Each number is 500 + 50 x the weight over its row's rms, rounded and kept within 0 to 999. Layers, rows and columns count from 0. Numbers have three digits each. The size before them is the row's rms in percent of the matrix's.

# layer 6 MLP down, 128x512, rms 0.0739, rows 100-127, columns 256-319
097:534587404489529440581480530486405559545423512433562549554467506463465464520529432513534496466528557492495476593496513470472433535495436542488424468515476517519502473541489548461514503491459593
095:453369430511530513533452509533479425525513529415395429487519476509564433455424568501525483491479499512418482436460491575493426425559434467477506521515488552486496478446477458517478458486448495
104:438446499490491483552473503491485485545496523458483482532538395514555480524545534544558505519477496494512461494490465551498506533378528514429573480522464568562484464495482496474488518516490476
096:364512575485524419515577523516475566452486487466529562508504370439481514521487493622517513538581516468589543450577565573526488467594481485460436420594452484437436467577494492514463413494501445
114:447470500508523457498444526367589517467428479448494469418416533482420610571486425570489554593532441446470520622470470575528623523443501415506514496583507456357394511513577572430497507417568490
096:430515511492475531452560469448562467454598527524512516517528483471464564508499602457468504439475531637455469586559611446429480489549497499543363470376463491522455556508594452510561494423463452
098:448506515562604418532518620523381538417463478482568538526576445532517525446533514463593528517443438510481595366523494412486446510471546443476447379591550506432471402530444487477500535475518495
094:520452607421489497509492484457668513457594518550513503564472360524490461490459582516484429487459550593575492569483532489474552552579466554536576553611423554546562471560512498520482445489510511
102:541499458495460479455436515411431537557493512439520534419485465474495502463477412527441533516602502524518562612550477552458512464440521587553569518527448512497506511378457578505573373544458471
100:546439455594486398540551447528546440455417548535424484574591510482470544415553418437560511506515490583519488641502470501432436482609549450499531527525560539419428466502564526502418482505504468
098:626540527521543473530485515593494560446560501586464471341482438412415555506418474528587474564530594532569494447431478446500546440555389497505514442415493437463578495486462516544455485463541499
101:569552517465521607541482515469567509587486461490509545481542486520512489470527514495582473487569471481492543428494492497515556453533450536415604535542527516485560570623572492430495561549489445
105:522516598500594528483499474456453486554488496466552576442450577550436580415544490406515491482473502445399552481561528444487567523470494474485470502474489419485590517569530500456560456493499480
092:522491471566488600486479540546540437469467530557506516550552551512494443468634567530522573444448499520475492514498547558461391496531540495597543377359495487500498482512528557477509477527468575
100:399517557588429578381497583499471464419481588372486462526482492516444475495452547558470385457443452597456545520533357534374500416552443424522530537556500440477560528535529598521526513518419531
099:493474611460547491451481472422545589548532441539502562450466573442468535466492451464470603476446643502530577487461462508542451504568496477491487496447435493457450548534494491490502543412528500
100:484498430560419426484486550464469507434489479514460522483516532562467505490487495482523441483522465514457575508472507590482424538469531539638546463541484453497427475531549447528421604438511495
100:459636492472529521510452448462536573503551455581502536537543536512462558493500544470615518464534464433539459497521491461431514463553489516543584534568546611467506428470495464524430499495518553
088:483503530612603495485565454538466461553492497379521454465453527438559500514412508458582490581472474545558536523397470475559422429622460516488497604586510473479520445532421576527507574509488511
094:473480511495451497440506421546609518455554507550475454478541564426466483449543508494437441523489450522448572465488524479506535495516503542552556572516556470498477462505511492540485548440505515
104:543374646527486480434549514484498565440460457474603510441525496581470595476535472482497594531428498492464508520525378501541540597454432391476511434476470510547570499433505560544405420471555512
099:437482486415460473500449456540514562493480550429498569535492498395564528541507528447548576542452458498429528473423509534479471451442492472473461469509458476465597438493476532480430474485590514
098:462463438441549414506416492559448491599584522515438489476520554454495455597511532422486608457503509404520522571569569463455552475510503518527501484440539426520480456517476613451532471554536527
097:462429473512457543568526478457577542609439510530492472495431546517524464460499498558564521460570503454494491540437475463507437457503534465482457445461494496576432500527501475503534467548439539
093:436571501524592547566503546519534523492576589468680518495504530412436487538478493492435496535458546477516537460376583476456462527506518509497493432525462422588461605479443513504523450539596548
098:483487524549508475534597540526494541446524405472477516505437505458472471461416515497503535514550383520525484522580458470465498497543499487451394514412450437489536503537450412515513523488540441
100:469417513561418467477520435551547442396500481446455439451372501488550530436465567561470486572459490511493514451474464531519464475510595557457536532396536480507505552525395487502476482455470468
105:478488526517474486476482611553474412583477519456530569534545425436380430500455434505561494523528424438491462446465452515557548485527501450431359514518561550525520528457504428473531506470470648